Weights of a small GPT-style language model, trained from scratch on English Wikipedia.
Size: 8 layers, width 192, 6 heads of 32, MLP 768 tanh GELU, vocabulary 1024, 3.85M parameters.
Architecture: learned positions, biases.
Each number is 500 + 50 x the weight over its row's rms, rounded and kept within 0 to 999. Layers, rows and columns count from 0. Numbers have three digits each. The size before them is the row's rms in percent of the matrix's.

# layer 2 attention key, 192x192, rms 0.261, rows 90-159, columns 48-95
093:530532524530538496576505401556601492483533495411506458515547476503532466435492478483487592588570512433501593499491488579463535554445587484531492
100:500490488491523517487528538476535521445499525562503618575525495497528451550451423537630489492565470468567490557490525492511417503516503514411503
095:526483500431510472545556378505584449599527442528483486464469568441439522554586500458556519500542485577522506553567541504470592501569450464529525
102:516490461543525484508554519485465492475518474581568462445557478551457465523439512562394519609525523507396448479556557515547510484548454463471454
098:587419459525454493511508462579512528475434545479565409524518452480522445495462476507530470573509554456559604437438460507531510487468500591481538
099:571559538450404496533572531440551513481508603434548396462487564542559502467549443535557466498504468494596467466509491566547527460519515421485532
103:495501510548586532458491412445474506497492562387541553447518478503411478526497438512531566545598504496523532503483472355503588528537558543444492
128:448504448510538444543438498542495483475484441476486532496526487529523479491472479451493497495465512496500445535481671467460507478475458412560539
106:532552469474509501522489397512478467472490407520504546564539478518518513482540561511565388498548443478409575515449429485455449434479547367577460
111:582526460483545463492455476543510490581583521501573488557449470532471491468522557502508473455481313540485532432504470559438459476489460465591457
108:438489483523547555534466477540489532512587437536598467494585413580475458568499563513493355491464542537513480433523420518509444504538584493492546
119:555539576552486472466508461488493500477428461463513571512433519468476493462410499434471455561474479438444472477554587483551403517447308507460421
111:477432497395491490470493471518503495544561475498479442412477528446512503515530516476471552494515514484440440486478578517601452476510477499455387
117:508467517447522517470514524524547561450599544495472635420516463599467469619496500441443487484467474589517468578474515546573502458533559557505393
097:541475455417444420524477473457564461499470547535482591496569381469482471520510401497447608517504487510500552414493493501524614408491515528544539
106:456373445480487529473534505461494445453445534625501584439419453475501449491434465407466447511567477562468528507492548526484529554495445489465552
106:475462425482493528468507548470513596434515465526526536523436430525421554444506504475560487484358361499503471521519473532429468516501614468499455
113:496461509458546522522413505481518484510400494535479551496486457454551515507484485387462538518425475454502574469529532511545470608529530508520424
100:500577593486390500522562463480532511536564483388520594537478478538473468479481474516456442495561561529504507503560462614444544528542465448481465
108:491526491405519475590481522475427452539453519492540516429417507471588460577514459518503505460534512505582523483493502438550492494546480492535402
110:520492484502538449514455533552559442481463436524509417487560526538503444473498435538469487521531481465540430465455461413556500525476462526491544
112:501473471462561512517523491501427494515488440556522570398470518397586533442575491492515550568465507500527441550453501437504474494424522552512549
109:554511540468580472495496496430398522457515472561548430498483550515494506537466495596583524512505487478571534524453354563478558525553505511567483
131:471566502505482521528564500548617497516585469529513386569499536571584586441582450538505537536439469472486477470452509548403442493498469429527495
110:489399457476530524454521540480530522528572491479553529493514429510453522512517508521438463463463461393439511420467497513508487410429606506480552
117:471507443476466493484458537440466533553515469511520464562636406524567491547477516486457450561529521476453469466449523437431478407485542539518490
105:491458596529405562425529524464554515508545556604430489465477447465484436483501420460520475460489486459462507411503472447602456533464442547475492
105:524511468490520514415454482456490472544434484471455506486487577460516527539429456548518595522494405509542599510497587644533515572442460548439517
100:504487505524557524546498436450511444500489522532610474470366576569466503406618463481521434572451498553482468454490552513533494536539484501578579
109:515442545564490561464521494554481541495472477566544584444418431448576456485485512405509516562451514612470597549545552479563543516546442500515429
117:497486604529506509526408497476457492497523513495512407464448431481480569502547432570463489438447515472517501476489552481528545521520502556517531
120:465474550581612485536607578527488482519587515472437532545480505396551490429428535472556571538458529478499490534523653393409510518409428510546474
123:563486458477509461521540474400495527561550534471529451451412464561543413522457420520485481483524495482460454403445494441510530460546556544513435
119:545528437517448517508491562406523447425503512604387437494519589533542572499565509567458612517453460551531525444443477534540488558386466596472476
108:507506467485513491503596446497466534564523529567471538465540531564638481491487448461448506526430457494512502395550521531472502445429549578504467
096:508397489545556432403554505569452509604458452569507515534492501488451468531513559542502384555600490514509635571436486508485439468529439520455520
117:496501520470567504568553459536484544439552490561538485491524425438538558425513538463595453513462500528480628476464478501529459486450554524507504
127:425540424494467552535547545570546515437532496529536534502520417499485487545488576533455479483478486481532479608460516450463506501484568595563576
088:518564550509583551573530488444540473483500548485473493514405423469372452481519572490497431461565492486507473470472476524509524452536580461533585
092:490446549507446503620597487464480503493477551467447528624391508561496441465576470563452502477345558553560495435581451610436490489477494484532535
092:570547419565529503443511520459484506452404508536461480624497470436466447440433505527564492482468495423474439523482404433409523536520535504487515
102:526504499540474442530556510468459517414500458566460515483494523520539489440530520454569401491486535433506510499578495564448521528596414451510585
100:418538512529537427446522491490522453383429515523443554477480587571446426505559553567538513544484407486523540533437556552459415507545500488540478
089:524514511450447495523420366544430546568538512506539497521516462452468556497522522512504450457451504467498556483485506436535501570480536499503430
097:578525491504533530516470468531585413428468487467602475548587518455462500506527452500543506495459562483532465479462531531452523415501448520526467
098:441464527532503545541437545551604502389516584438517496440430493568475544524486463468510470479521498566545509503570433517586518533480480443439552
095:459456448410512514476556603509492586552494516432496489521507482340436505495556470588401548499513478571503482394516525548433567493514533488479549
087:566512499509525467540559516488512478569510567578500474522511501421618534365457522564566492511500476496496480488496529501478479459400525504454502
101:537476587520583448472590549528487568586478605636545588447493376480481507460458585545502542472559518436523561540511447522542499526504532531512443
101:528508502481493534477561486407579478491455584501567499493492577497515529481492450525467548522551507553468554614499447513543473472496558540458432
097:407537537494586484532419524491457463443465431541465496499505560512542524472586467552498516518496436511488589502492439533560569457539520465537545
090:502555493538429521529491382464416411523470358511502533524543423509435417473394518508551491549475611530389590475471508484513512494566539464545524
104:461509471472517411499481605523394576506470614504447442514551472538490664481451488513439435432529394477535585543503567467583412424499503444499534
095:469420459524525581360542579482536496499503484402456501554567481486448494465460376568470505503518460477459444500516491477563542494461552512439466
101:423560556515406453495530414403507536570518469461546518489574526438566425422417441425505433533491526530465463480543573606437378543506482542489497
094:606479578540423584455509443479598503452495483544489573536471505515487594437474555434512528562534434510480461535553633459516540570466514529541572
095:488501540483463404493553458572486475515463479463509489441471461435463477496405560475507590542500533484528465521513496513491513526560464680553503
099:427388470425444399580503481445506539550497562433531551511498545523539482515491549507523499557539409525528493377521522488471489488474490398493508
087:487409454607644448531496446534517454404485507511536534525507514593459476511418517467443495589497576432526447593499473510471471548532507486535475
099:465488514569468555450530539405510515500548507567498550526523561487522468447374485548497437505431493555446424549492537532547478534476516540545522
101:482556529523515502454566470439472460488450573435440489463526496491469549545574528519526508474544592512537585529504502566530523642476455453482524
105:451494549479497482527466473473485424465402401497526547589487470519652493539450489593476520486496425455419476481490520442457438509498591532487453
098:451550531520492461501530516502482568515446465500439645512534519507525490599465556414390496543467491619459486452528572536539443530533474520472474
092:500542462558544485592556516469416471589636532541478497476488529474448513538467461543550545508465522488468551595533470491456568455600523495449506
101:468495422536482521502519464521566462538472470543471448541462466549439579446455504555528489464398590574425534404508559514465460480440446535556557
090:379518525419602577539556508546499507486460491537503518434432507477549533505531502579562490646424530493469521541498541545585513444553496546477443
097:517539534502497484449466473453523477561529462525535485517441531501478522466520417511438365421471447488420498403462592517501466540533533567476518
096:467448451527520418454460576570477555540502510510489539558447489486553443541493485476475488521450453536560515543639560540551459551540452412477481
092:587428516494468576486451522523528514525486512563485529616502566469526457600494529546536430470572502555590471556563484521517494611453516501543526
096:326542635492571569464477497519570524438574545493560526422500495551443560529475461515447480472478610527496394497557421484469487551479498380431532
# layer 2 attention query, 192x192, rms 0.292, rows 91-159, columns 48-95
110:493583508506496525509549529429559581650424555461457339522500533534507531517605467556518532568494544476503457489554531517588595496503483562533518
090:443439485561471475519560551512565578504420513431424494506550459490452444482429478443415550550411482506478525467500532480488490459391560557460487
094:515542557554482463558486443462563482527530559499427403505537562520554553524443481514513537428530491444498508559513509553547473450517536549513476
104:495487519476483442453492551457480382438532501529477504540475618514522458527503629614531524420537571528544525482499477479499499529515465449502461
101:573438521456426486517476545429564506464516576515540465500563408579532538500484486491430460509454479521456477490493413452415510573480513590474526
094:506489549475526448452479513560545480561508577564542470579475538438561477575540542500364470484533514522656518515511488457488457511526394539518510
113:509477492449457571451512466484607589513502560467484461511509561688471513472501535513498421495585502511463491506473458462487513400468456449498507
101:502614528476515451521441574472530486477471589505459523491454516498500568374502438472426433470449438502462500559501412549562558476501430539516509
100:492494543401447447524493505460565417484447536458570475440431527542500563475544455419574515492518532527412534535516474493531499561539437513561539
100:557464621483486436541468526492435500470529518509487534534461582475476558477519587533422493445461454497431502508505549424551474546486478590550471
100:527423461445405491580496490432466441478575504522510581499503580624503377591595458596528476472616554545531460497508546561459456464511509444522532
100:444502498544486499458461483522525416522510519462476510413485498486512497589487497431506457471518518532426488473510484491615488399564545506508553
107:553482507595618518504502450442444625561471461493502426466550563447520449513498438490526547567477470468472429471532515490568491539494487545472533
107:419503416521507506461495477606539547429442573482515465447557525421446436473497527446546496456522503576460540595523556484503401498419522432483510
092:594501498574577493500468386581511477515493540567374477504507609533448514516565463513551589519585520411559458462419462480474469483498470565485522
100:440539505572536440476497580449565462460421491419527431482479479439449516538576510460506501537492460534466556569488465549475421465514493558548530
109:565510385452547375533555504446448539452514577438525444434495521524471448434476499437509359468499534442549565556481403484451453498525653486515492
092:481501560496464583527457488402467593491586482504482456490519515443531541472532473581530442566573476477582516488546441407477581516517524471619631
097:478539524414533538535553526462528502493491495504499476595478489495533550483459502553478502529400517547542432538548445518510525549523528567478519
102:480584499473462490428476443572566475511453480430495546529522476426554458581449633496439573542548501560455532454523581474533508467465484436418405
104:533495488539500504490562558456551514510438527415539539582485543580544529507515524592513524457536435484558368452434508432528497483533615493468532
096:566535496564592532448399546461389556479510503554526523568499361474488479556508491457478505466439462476487547500468451428532608522523580548497535
109:465566512401450539461525544448495520415487519441510491437471406456513516538474527492496437439449558523487545529437560515549549538599567415503521
101:490534475443597557488531583534486460440546427531485443470520507455472493407504588565577526401472490527403481482535556530502488502575557576494573
097:498508612536538465588517377519495500417564542456453562508371562540465389451463448577494511455478546444451509486411491607527538526479417458484529
095:502624534527565577482577387543517479523477386545599477480532500512554450550485428602533513450584562584434479492482475515565509539421410399531510
094:459471375479490465532422524422549557443412482486500503536558490525459415512425535539479475517571653472503419547456454384453485511485556450458536
086:440492416468468443428601585461540438500456500472504519501528506490522485567422480527505466439594493448539501504494580436425524492465480443497466
090:482447495530395516529520492532546509451475482524563582485596553682489390508473464584527525434504551550656469533459461481438435443493524494470508
103:512491418450475512473541534439542387475457498444553422541524514593562516411461552583461495592509424518621486522457534392425463385526473518490424
112:486416510423447510473515555460566473480466514465508482508454492564461534586534480520569469443572463508471427509493471565447558468527434418420515
102:517505513521497535508566444485511438472425433522507564467444405506543564423458518537478392467521413475438511543574607528561537474498541473551511
102:426448437506480521419581504553483525467475387477475569457583528508443453471447531407491499491525480580379504530513606510593517488451510317537536
102:442619489541539566484552544420516479507472452498474568474556446543514624484541512487442495436460509463527527525484635510487424521539517451566551
103:487434534487448563524463511527551440516562467478435457470536522540460525473507554563440537503595510434493513436557474510576531485431504654461448
114:472465435505508507422463542468552623545451521430479497414499589437436565501562470487515480514479530572453609502527538481501553467501586469548506
109:459512536501489512443477509416505543487437518493546391542486582551482567450494492491470551583406452598409472444402521636508534493472503467445492
094:463448488563371499481416582484450523512536536508510449514484487481562547448584461520496531495575530552496431451472510493437440556481505530568538
103:547521518485583517481475540548506528530462490617425488437580439518538580476491579503576541494616482458515473558437502475554518574521485543470446
094:427456518453414437501495546508509464476584473530498399480523425535545519536481478456391477567456536468537571417482496573592392455585528578540577
102:455478504483490537526520506630547459509555549454463407509502449524409585496451522458410507376460513559584537507477492555567564483429523410560524
122:535516474478477587550538457529472531561524499469416534494429551516443538615419374468511556580433541474402495536598542475543479488471489574492514
104:486518482506403419463455493416453435481450594446462483515497454468569391498461461546538473618560432536564499564437496511445520437506510466444428
105:513504483479482479452511467495475436595497518492447480438543468446578443524437563428502508545570501479525537491472469532483621544501526501462441
105:522573460507608451476549545519498456450482466511494458620538460502510536450495515516493545432442547463558486464441562538341548408470476503521479
100:575467522555512479590340502549421419495534506551499468463501496544569489410412578418599480528525464511594480516431410418521416486488488474485464
096:494521481485465561525419455463430500493447493421501538494517457589472461564535447499421513579462517579528494560470519511486474533584509429537447
096:479421458570445604519500471463512480459568441412391413520601577578556508511532496577566508458497474530513439471482477519493511511489431496425551
108:526540591515448458505456453511409560453479452472446530494530479460448505578489485430534498557516525527423475490509516498427534462534560475548578
108:537528525465440551454556494479533503490496532530538590600486467507425460526449425483529459581459526424491457508512489453405418545568488512523371
114:549491552522503423392451515501480528508558582547529500578533560481501444607488476532501504519542425474552485488530426548498501492537463545500436
100:534495502465503553459477458514571493530595443467524522450483523466533418463499520436530588505449567587461435467490505495501476562450480510485466
104:463528473533478555511530462470465471552551511553441495441466534450506565484534577430484452497503490544579523484477540568424503551482504510479518
115:554438508511554564498589515522598466486481484517434418426505496542450643449566574493494564482496505486627444505481443471586565487536454462472580
096:396456490503594502580537459442462573537541508439470477427456518496504461524482504456484487413461545488474558399469445492488459478549536489528473
102:508545469491510522496411569519423428482554482521471530509539561598592510524573404486529508443505471422534548497451478435549529425549521354502484
111:542634472501545522525458509541478450446484557515560501513441491433478538424482528578478458530469496516485485567435500400457425511528494535470476
089:449545450428398461494529520530493461573537459492492466473496473394531487445527522573585519471440435517455477392537537539528476464526508446425502
099:551485460491479565518524445588436547557515483496519500433547538516496498489633521421578525546602564433605540471527476554448486466500502548467471
103:483418541448530598483488523509578517502500386528503517431482540541552601505475449460446485540487510463504419425589494484543522388489497486476595
120:472537446494508465502473505525488592512505541523519484490427458423481437510428466535582552573454481542413520522505417493526522507525479475529434
101:455483469451499445494511435509508552477582468461535516483418564512479575483496454510501475420500540362421475627560425513527508521473558493479478
097:524527588470560587428524467494585608458466533467438470509453567603480461454553440477442531474579557530482438474453541524555421484492475474482494
103:537477522395486454567489566404403493504531548456531497512571517431503489509541485494496518514547457505595472517489480444425521506505592494499508
096:505460494569453501517456493511552506536523529477515516407526481437417612456452502421450485474515518510553443447585547436497469484466457444513514
108:472504508424476443575430525579458471476501495424544473519501439478531479556548466527523590467454449536477482541516467467482507430381416494514484
106:513547536505463565532571437542535487415457477447478475419471567494453557549398528485479536468521522431460494503366408555563478422507570617570519
092:448524485510521531496538480445458503550500519481522448479479469503350520506494461473507534517510423510419563434452494485445493419536568486458444
098:637566454498426564483551433515513466498502416595471492468544466488522457507451534453501439421558496490575456459545542510488527474523455669454473
# layer 2 attention value, 192x192, rms 0.315, rows 64-135, columns 48-95
096:493583454490527504500568499477563480480531502469503554581452548630545449377466479510455483503453520582526432454446537504506525464482503423628545
100:489497549496487517472419477522489528565422522466601559505611468496443483482539505510550368463535474515448553420511638538479560512580572466510443
095:521559541413510465567457445481448489322563474532576504431496476505617533536538566555449466444491528498543502463450548478359431465506529447478539
103:482369570498545499430476501510475489520539474535450541460450523552463555443489541436585486596462508488494536408562461541570425474495502525558481
086:492538461489530640411486505516521534508513487480538438516495462523509529446458564575535471507514476458471530482500534491520630476486637560463483
082:484462564445475609427554524486513514538455507525570492568535526593558496496529508500525536528423481510525621512519525497485441515447558543467491
095:461388518591556498523515460538536520425495518573564477531460533402493486481424534418516514498541438503521427519534506485456527555479458385491528
098:490510636562380451488593424462464505501374494411537495489459484520482530416549508445506578571424493475492601528431393505493509505504646405475462
091:507539483466467514494468498522566546437494531479560552440417497425441570526514533554507512532542517614523524410498485542460562535432529494568471
093:482425520451528444500541510436483533461514544545492471530502518387483407570469522478469515422507533632505486601513526524509578437466396489589484
090:465443581496573582463498482502568552503485511468474518479538570485509524489500588495536448541498466525517490520641470460592478575407511441466472
094:503490490511523443496482496520402480413420510489468558485485535435493514479518474504489563475435516453515509500535500538503405510555511536531583
099:461538535473490522546480553533568424386506510406409475468474495466538534428471546499577555445483502516556503516537501507496563557515518514496560
092:455610445498447551489438445507587490487502570492509504550528543497552481485458620559485497538511521446508521452487507644494476477459451431521485
087:475469465499450482518483491506531429411512481524432439475561469497496441442431497522507518543560403515511452512495462503445470541459434483502473
091:428502470545439480493440516539555582477525626414394454482413575506513522494574502496547541490472503428462457473548487405538519493550496511532492
088:518560568485467483505482529447489503423496473441615494519515527482529622463546460536498537487491563528396511537501486464497422540519519404551548
099:547465463446469513495508414502534408417433499440425526390451492458420504476487520507526502556451486483579421494507460561416529475552502543467512
085:478444476517504434514472444433450490525498519450481421529529528514412542402501448505480536586575501547489529503533438535512633521516586545527557
102:382579524457481524481539524429486566465453590499529572534539421395396589427634541423495518530512540543448537477404555459546555516486497448481478
085:490617514412584564542430475446560451484496594510463468489460517434515515489474532487460529586492551475428552474549429511442524507553487496455516
090:530498365504590569513457491455443443493522462507529599443473452540489476530399540456496486419517512517522494576536455569480509519473479464453588
083:476467502453398478451456460601481407417522527381525446409419574426548603547559495556539451514548499503582524496446501594444575574554499577555521
088:535426469483501545463466521498541580544433512520404389522442433370470427513515490555593417478536568545465488544544559487532564409568444534552547
090:467550464511469510430468403359566477530437423557478520569533552655543397361520519483486485494586422427474534451532552466532502508581519530533502
100:480477526551475500491573501463505478538518481365433537520501473611534604457554606442537569560536488524524546622436497561461544580527625458565501
098:489508556462533554497509433564539476402456490525476541436432509453483409541507453461498479537506525412553531438488392455422431491654433504594451
095:499521416486540564556479482531475492467448506529496519519573458422511518540534481539430443474603545481548435469518531589405411476499471449525510
097:465448491479496555453566523395503501436563581457485472497512443422589528442535540575406481513603550538455501499459574537460458582511550467549545
098:462555493473486504551368578504397592526472491519570488545465457517484508542495630444446545462475592454502495546451443415489564508451486385419599
096:514439496551566557455400535400436554511561475531492506498517492457509565470592459363493484532534516520525499464559577508469432593469591498441574
074:457358490448397516533544515574491454529529455508490453530498565524460434456523470581502479422568478488531522513433463459568518472512522497562414
084:552479499471453444534547570485545542412480461512443451491388537548445547534440474515560453473597552514513495580412493471470542560438444519445488
075:453524413529464572520481510496483493586510527554447540486498457461537503513515432551483600459403442460522497483502467450511477393516518438531496
081:569567468533545493523526539511501461479507470467523428520513555531402486468416437502524488555508440475515468510504465552538493538381502510464472
077:510452415435488407524532486523550519475437445581539452501623554488478543510559538540499490534538489464553449462462452523545449442515557465510515
091:573444454606562452446535601419479425421460393496467362438461592510462435591392555466558516491492480529525480419527449479539546495530497421504508
080:480517409533394482567404549526452527517457437505525411514503557615478486555546434532542522397544466484562438447526489583538482527415493467454576
077:566386408513528588526512478439447442574423453463453525496476480459478670536485421429491450510517429494486497462475408426553554516493517538509566
080:477565564422428551478543489673515489487511518454426471431534492367499445494505509449515442490570488505426555489471469556508501491475497527489442
088:540517591500572548472459507537532484473510565498486559517480443548460600450585496518459469520544411510502514477521500553575438459469574386564514
084:359501389505545531514662455548506584523485491534493431473457535491511454468541535595438593507503554490516477531522498460454488479554428424491510
081:424570472535429470541528378453468452536482593512567453510492451553472440506431497502446558492417479474419518494497544418463503450505497504478466
085:474493458571529467478490504544558620532538494496519484609387536550485370525536530585534511542468446455388438430495618526552447501557477465555476
086:605589586500464520505451566516555558499491429525542508575458492495465503498496487460463556512416480490468493475510533517529461548508458465516441
085:531476499506592503556463479483530507550499547473496533498462495461519557494494542510518514506563452519579551473415502512473542498564487575527517
075:428495420481447398548522450415492495494487560452529517462545539524526435460459514522447543467478442572422445542477407465511532467466407503479512
079:482484553445598540489540497438436532564384466458549611492421522450535561497490552562544499487560496538499497499505535502475509520490451436638508
089:574525502490516594492450518395455517432513526466456417556458499451511438516467606511521595572458466600506453546504522484527528563543468561516546
084:569498524479464573486459455489401512529510553444415551557517564555491528560503524456462529497544568532589465515523449414536551460576491533478520
082:588501569568513538454436498501479409476487410498544521565498483493460512559509536456525521506566490531502496452497510498498450485526529518539548
076:514470573490483436473438526560501485604518527531509575564555456453461510549540535573514462459503446570383533521608526533592473451512494475527444
074:549508550508459432530380560517559482516526518467473473498506511578402493358508383506515497400436459447491574486461480506514503451534528602501521
085:456449534591444509550604583466493425594473467460438524533588438504603537572578524455494537428494560564437564546487501529526479544526478518466483
072:418477507415566527479474483504515538491420555546529468407591492450464486428538493480495418496497481520495488589511522473475467472479499552400487
076:490429541521578508534525513456559547570425528455491605523483519621549548477502587518446388541608527549528507523509534492550431528504452512516570
079:553509494528556394556461455535467574495560461459529438426465522522500525545486404548640509489636515463468472504467531477486536459537471486446479
080:478540500401537484541559426528501464475425495504446491527487507460524588490536416479523383499571444377483528429565467531580563452580525384459482
087:538553482509497537532500487439515420561487513512581596523431517587521519515528524411483401443578469467527563525344523421538601470603475427459510
083:506395490488515547560529531582498466502605531445554499604524504522493519415519452470492468533367492490437534444489542531414514485516413556517469
081:446429538513409525503581476453408469480491428595518491503517585436507472501527565499459534524469556427555521529563375458507550466405513542498451
082:562499531512530455543493468442430537524514506571470483478573624509499491479554546499416479549567517507555526527548449471538443450460554547450462
079:578479570533413486518495436515387509545491484473417523480487565476537623590481455476520470501565531479490479432596438575629513509573477496501500
081:423500575522480469600463403408450498504447645407482594484393524436513534537496478546457534518477553505501578500548493538500539423503547572513493
114:496504522461470445455466469576507529470552570543491591564455485483527477455405490552553519465465479430500499491552517508551480463612537567495449
117:533482432512486466496475548423603554517468475555500558524466545571442472501485507446480494518513568436565465519454481485571590590418475564528502
117:606584550459516473457521456553422452526413518388451521527545589592506525496526492553553410419402488478609501534488567490490507502501537463483457
118:623478510497458360453493538497417485546500608522527458526509583379470556494576557463464466558485504486550446546457605519496532398503462498503615
121:533427611451499545554473589476562541532510497466580500502511492539464391531510570529483512363511496442524460523508476490463446524546485492525524
114:481545459504545554552486490485438421526579456497626541570545512477519417518558534501576433438531484486515498501450556436437536612510458486430471
113:574467527429449506463572475613482524503473510497550483507595508577505519426507437545461509569596525558543512532484520493565491482461485528434505
115:492490506411518545545510571514462449568440459446444461411485493573582503531565525476531440494505540446556504501478464527489459581581520472425451
# layer 2 attention output (transposed), 192x192, rms 0.323, rows 64-134, columns 48-95
097:556422502504513486540487450557402485525548430509477506399537469452388564573474525443537423549568431499510556508553465519538471557477450471502393
099:515536493486608423515575483522546453444558435470527482496468486477594513484442470378557497492442464540527418485507506446468431427492473517537553
095:411472522550506477463512455525482649615468497521522595581468481456438466514472435427491578511517554514469487529522486469577544505539489511544474
095:485523496558426548472517590540515552466540478453570522594536367534502465519484483491512524381623482440513470527455546459445477469485478513475498
090:527484499517484408530503616565451493516520443431440500536514447562550458484526470491434497464567469434583440500512531476548360447498428548525488
089:481527460561458494463571536479483505437532550426505538484447480468513438502423500561446437511513482564528372523484508501521549502421451416530486
091:468561583478459481512552557612444543534484530400443427498465524501477605529500554433492599522473553553510509411482534503498526475489460536509560
099:537536420505597509522384572503504523515552496537406478487449403444543517516533543503497558471513557609504371473628584503503510448479482574516535
088:470429384546382529423535536569532433483475431547464483555569518534475433463516491383516484489489453453416527562530524445526425532482505545403435
093:467506582553538510426499525475554437498465518538467501458516545545390599542542444436469485554474466387584627424525489530499493576445444540467447
081:410506474534513513539538509502506503404493531470553542654486441566514496514514535546570583505446474450513422453505512543392456454556419543524435
092:471464533505535469410440528495511570513677455476546465546539493512499500502536574497524495524500459482437443513469450527448512424497503437480420
094:430466449445556534477533460524421550540521527551527553509525518493522518543548469499546478529406403467475456433518527483472425407487531471477485
091:429429493471600501512609525479450522412490485482527500508476498464536539452512400500559472507550487498514470486506441452468546585632538512531442
086:464515483522554415491423465499477382580518499492544505533471537552440580497473495526524441544436452472523506399559487425521499565484568493455505
092:539433558565470510484573444594497428473510461516532484483565495534520464500423473450478471400580509486545544532511539496421470461532464568516521
086:522470470440536496505513432558464546521494513416451614546554537511470434439483584449558470438517442551556429462526508511459591461599546568479467
095:458492536482503486465463572579472467475572454580460516513450449428490507490481463493528385508550563539428475422519437444490452531492556500446463
087:491565410546450519496507510583620451529549471574480532506476506587549526483570536509497445465480504430493436544551575469472442497480477540448472
098:623545498561495476505451542537431439475567497508493493453450624472609456562419494508501441422489545484533461465586487551492494467465566532509575
088:431403489552481443518483511561464537400589538528475528461561528522532581426535498529546527409499535588491535504492507489511463515447473489517539
093:397494612469375495416510501552533552434491456505494496514467568454474572534630463496491440557588528441452402451459471495559525421496503537467522
086:467592502543597512559522552486510541534472469491467517513561537568471462481379567451412568494500405519341496456470448462529416408532465437407418
089:521525551517522478513506489503455476468563559451476445484519522543501484548472562452472517423470448465544591518386497497477506514531454528470428
088:570464464477501468487527590467461499532527497427486396338486428420445547560458497585503546494515541475475494497460416505520527493515495432532530
093:525563537393596459560448522496497473477470518573572489533488488437462544496455474567407391465447424535418513464591531372578414456492463504449555
099:539362456613458417433491510513448501579486512519482522540487455490453563453496490457530573422499576479450515497455520562483490521389533456555538
092:523498633518478471447466494465529482547585526567527523569514555495517570493502404391611494559481539509437562509484438529499490537520503532488536
095:453555535564676500514482464548514561538520561477502520528551492571473458494508453507582531543552523449495537487534472568470523549569442543506495
087:479445530534403491458518549473502527458516537527498590535454534386603482455479534543471463552542517550602523534505490487493472474402461480559426
098:516481568416589530597540388513555470516466525507521503504508530553486485435455505547559458464515464524611475523434493474505564538535476529487426
075:512478502518491425414478531495473514457475479616559503495563445495458526563466543449521527519495473485574473579621547622525471482518457484441432
085:492510441554487529540505544478412549507537579512467474520499459499522519413499597535503518532485424425513474434626514556477496469560568512516488
085:517488523538430461479571501500450471424479533438581487562515475473506473477547540507497519481523468447478514513420385539419430582494560517471491
079:437543500433540505501510489590469568553508446551443586473489457468505498551555637477491461477505609594604519456570572410410495508460422597480523
079:526608567533542553469460453456441512524457576455542577510483506487535421516584491519590505466506596455347562570515506478437588591467452573545503
103:468508516453421596557475453461462600506455589507516499484503471524533541468591496477506491539521543530498504598458580466470478520416496562483552
085:538487569521447530388482418512512542509466527547420596476511566442513527507546529499478486488533516496497533541483466458560599454536441542523465
085:439529609437416443488524460501502552510518453418612505546519481567499367493485511521535436486485526457450423498543460460508459435566517493487474
084:471467567597483525511503509454540558518495503579482562518489495548539504479562560458428490433483565481544469448547493503450460442434536522432542
086:435489492567559458472497522463481498580467409480534443464551500461496439604506494493355494538469498541560567504509462436454527577627435567539528
078:582468594435387470498477508473467417500546587429547491378520525484531469534479481547447422520440481479540527556457479450558477539486555499551526
073:510408527442484433579480588506462448501586407477502540540608482508553587546502466458482496486506489534461481492520561527502525521434503456581473
093:457471514481426488487434547498497476482514512471509514434564435479450567524447526492482521496531575546582448475415509429384557484426518503453455
086:508496415524516538537490504529535446474490515428420490548507530503430464518547529503550543451627575471594518462439485490454591489467582594428535
083:506497503473440509435467447486598487553476483459473540488527505575490403499454486465583480517481498521495523509543501478435450499485541447450469
075:523461553464491518470519478367479511550452452486565554572448484518579521505500414459542436536487529506521497464492508502485422497410567465462573
075:648434416512506433471440498568565516478516479458413422510519505587461470453479553445529529508456471447440514441498494514410426460575538556444505
094:452435459514594485473514450489555548473436483643545492437552389499507582483513464480524495462528517429490537466588563505520495471412586412543424
091:488403428563502445523481589518585473482478407574536414460491479404479491430532470473524522524496509443470532498578461517451466586457522485434406
087:381463449462521456490486417499556484472423551531544453510617419488567533515535529449431507400434530522506513557474581513530486535506464451454462
082:534490510551569469595459524503504405381451505525570459505493549544542539520502507488536477468579518431559474352494530498453500504505431512502462
082:481482444455527517499564452437518518602485453442533469542461535435536550621473492509492474473481508527463403501443582449519490440460438446526515
086:478626491523505467482444507507473626454483570535507480519440524513431501345486434571450456480423437471483453494435510517512508446494488412427520
084:495472496506517516464504524499481507492550355504444585536395484570505482510521489451574591485522539444393459404461566540495531454440420457471501
086:606534414539466473418427521594440506520500542558492445489534454473543529554514399423517588491445531546508446541460427507418487520566528443471466
090:451481447483418588484577461444535494476523498532554511558553517538508523430443592523505394561458486510523484449523418514462588503532514545577473
080:467445495552533527590477630495443577531543606437525552392514501502460424412481580480469507547471584529619473603477479451461505566398501541503482
098:523466457562525461429487530511509569570445558530515342551546524458456502528436458576529609571478507530413532570575459503449461460490534476509436
090:445560394458548490510486564505468515555467558553585521525457516440566460604481537571488557490556542552641503531521466475622540488516512522535436
079:507555611434611527571390492534512485565576578461572544468478502461550490520538551482462543520483503497545573429455604504573491555542500510532503
090:497555487455517498470488550541546440510468538503533415426449394489455504497513438495530489413496506527487481503473461453431521518551423480479627
083:463460513433489504526513493412610424494495528483564370486555415558502488510538509538438491440540484542512592548479504477446559539469539533461446
084:570443447607520529433449519523571502515534445643510434480552428519535525498476483488479480471527492506453538449479494528444448561406378410547496
112:537545561486470597463531460467501436538511450504478475438517477543531509512553611510468452571516514545504513536509530467558545559416461521557515
114:501568543459535541476472489597483483447540522529510374512520589501492525560541525561510546563529449531564547472512482470452412415598577475488516
108:416415596526587507537502572436501531512517452525550470446458450467489482515509544498470463562621601445490530487521444464538570486427489487532566
109:455564520529530608517562437509572457401501418447491543429448545492490520496420499557454494453469476544467482461567486407528450489494420539522378
119:511549473497457510478590431480487614459505471521440458447530459573531616585459357440507483531413549583453493505508527487510509507481571514415471
115:447441491496490443460535558550557620507462493521423499394492494441458536491512491494423600473500546495488547359422467583599467389517480490415514
111:464535452486441532524485447465584516454522505494491420571450559462527486536515515426585593445379580493402441447441444534476566439526454455508463